Part of a small language model's weights: vocabulary 2048, no biases in attention or MLP.
Each number is 500 + 25 x the weight over its row's rms, rounded and kept within 0 to 999. Layers, rows and columns count from 0. Numbers have three digits each. The size before them is the row's rms in percent of the matrix's.

# layer 2 MLP up, 384x192, rms 0.155, rows 362-383, columns 96-191
094:498545518480482538519477475497526472494494500473545482510532536511497506513511516503450481548478514470482476499496472467482478466508504478474505520522481462450504486519531556481546474476480497526547518483519473482469513549494488513501489452516490535524496540472543489498484505485542533470
097:474459492511476499482460488525468492484547496500486517469494470488462511515532491458476515506482534464518518490461536522525517469545490421471491487485523545449503478517535522542520502459543555554511546508472493518494483512522503512512493459512492496508536475477516507520454479473493473502
098:515541492502476502485542531537496473474477537541494532489434463507461515447503472543498503501468519533489484523484482490519513522535462480505530495443490517511489508511498532482514493491515495507481502524543479522462488508474503480478479533496536481517483518492541529483516526494481529502
104:489453512480500458493490535468504526520462509476498473517449509507465467475492532484485519495521482479520520454493502497498479464479500528453506553533510435493500543485516522488506556547489502512549487548552511515530502537508504494487521476508527489531506505529510527489494459528505517482
101:541515491529520499485528504481483507512549461494456546468526461454489473506471503472483581459473482544474488524483526463502499472480485487493502538515504504493482504538543501495508513503503500513484512506518468531468529498476502494517493462458458541500503536487480521426478493488481505471
104:478526532509523469477510522494479483479539471515476544504493473480455461475503493488492478573494492554499505490513509525493508496457446488502466488488471489532457505498496487471495512488517465481485467503515495520490510499515471482538447481538542475553491474495499460445483460476509524471
105:518500533508543505460553527515509470526465435513511540499489499468506483500485497514514483490503509522578493467476536528480515485531469491524504473463480513477493502502515501422498491501514479483488472471519537511466505497533474468481514495449508485483516474490491474500527500483454462463
095:498541504518518463508486517517481466477564477519493503516486534451484484552493489527499443516479499490462458517497492542484520522470498507497461496482451519454561512486507486507548507531520484501456473550515470544521488470514497513515491537505506510518543509500507483497505537471490519472
102:476497508550457524498465506479499490479522475553508518505509490539527473490459545461485487538497518499515506538495469489501482509523509475463533491522477515506458498502476506463474499516522507464540481476464521548538489483497477482508490540494509522513467531506557501508480478521483486488
098:476516485477519522515478531452537508503465505451491522534494465481487500480525474516506455488534521480487479476518498502547496511475536510466472526539529511461501478506469439462518467496480493529520471509478503471477456523537534544493508505484535500497492475512524539454519527537503516464
101:476493487472480526506496517513505527461516524475492504494515528507477491492470494506496485476519521474516493541470480472487478520480544452495548516456504497483522482496502493519486476520486547501558507476507489513494498517479510430506478503502517512499482544485531495489482529483505493515
108:446456515517524486485517517538484533470465513537478512515451470514487503483489502510467511546543485484508513487515453452510495500485508546480493492509486506545492484493478458461535477458527531472496523507498487500464540539494492488456488486500482485489466444478487541506519466521490488481
104:468506507518478493526465523555514479474497487491512508498486471481494494477523474507512471473459477522525492493526511462476516515443537509515519491588466508470532491496521500503504547451480498498508501489502495487508447497461467498475515457530490520466507502488511518485469464508473454502
105:505499523505502499514530527504463482533486520498499487534486503544500487469452480502510508508500511484527458486526524516564506492497479511493493485507547480513474498503516521489494482520510473554501509481498494488526463497518487508462460512514498492497493451506500512540489486529584485491
102:479476481477531495513533471496533519476492530498489518518466497481486483509475526476485495491463478475506539512486457495551523506488493493511528490499519528518534530446509547531513529491521468518466505520492515508500496460519512511507524489467508501486452462475490523492494479515465502498
096:507494498497514527489541526503531481490500512493526470519422545482507495498522547498508530523473474517540467463502507482501530517455483487515463516489512501446515519475547517500509513473526499510473502491513503472552480549498481512504498457515513533508472503480502463489506510518512472522
100:495497454495483514509543491459499485489517549511488484557503490505493474472512500456517497508513469504458510495528476503516459441481478507501508508529528487456469519551498510456468481511537476490496464537540510500474515501492471501525491522539472451512503496488519511547476524468514528553
099:527495449525492468505519526478488476459558537482539491487469454518529509488510489526499465498540495467527468539503502459473509518473456509533507515460532494488523490474493480480496445502492440536496506559509523482530500451459521511535513466531509447463519471488497515562494474478542500521
101:535518518507465530455524530467454513487492515492516511522480467485473450490506533480542481477512438497476506489509494507486480537551507478505531499512548519475490489486527513509489449490546488443468558530479515447501484506499474511496478494496485511493485491505493482446504517496501504509
094:454477489503491497527525518512503505479535509534502492489480517533513512523420482460548527504524508512512518527475519502510499490465500494513528535517480512508539494511554498540509463442503511511576519536504494500528520466472465499528528481496478474514480465494452491481538506509533471506
092:520497483512463496520530515551511537503490511523449438472540483469473460501507436522535471488461478529479495480517506503513509499449478523499522550514499460500548482487502516469542492483480511467476519516509512549490521507481513517494499521484530537491542465468510462502489515519545499505
097:506503518496511526497472470512492504503484514492489484554507511473535455465526559529502483471534517489481477532488511536483523517503511535495543468516505526562525502532526478498530506514524482500481528500498505524458541454509484504534496483502510541529503501533512445503475524486491478550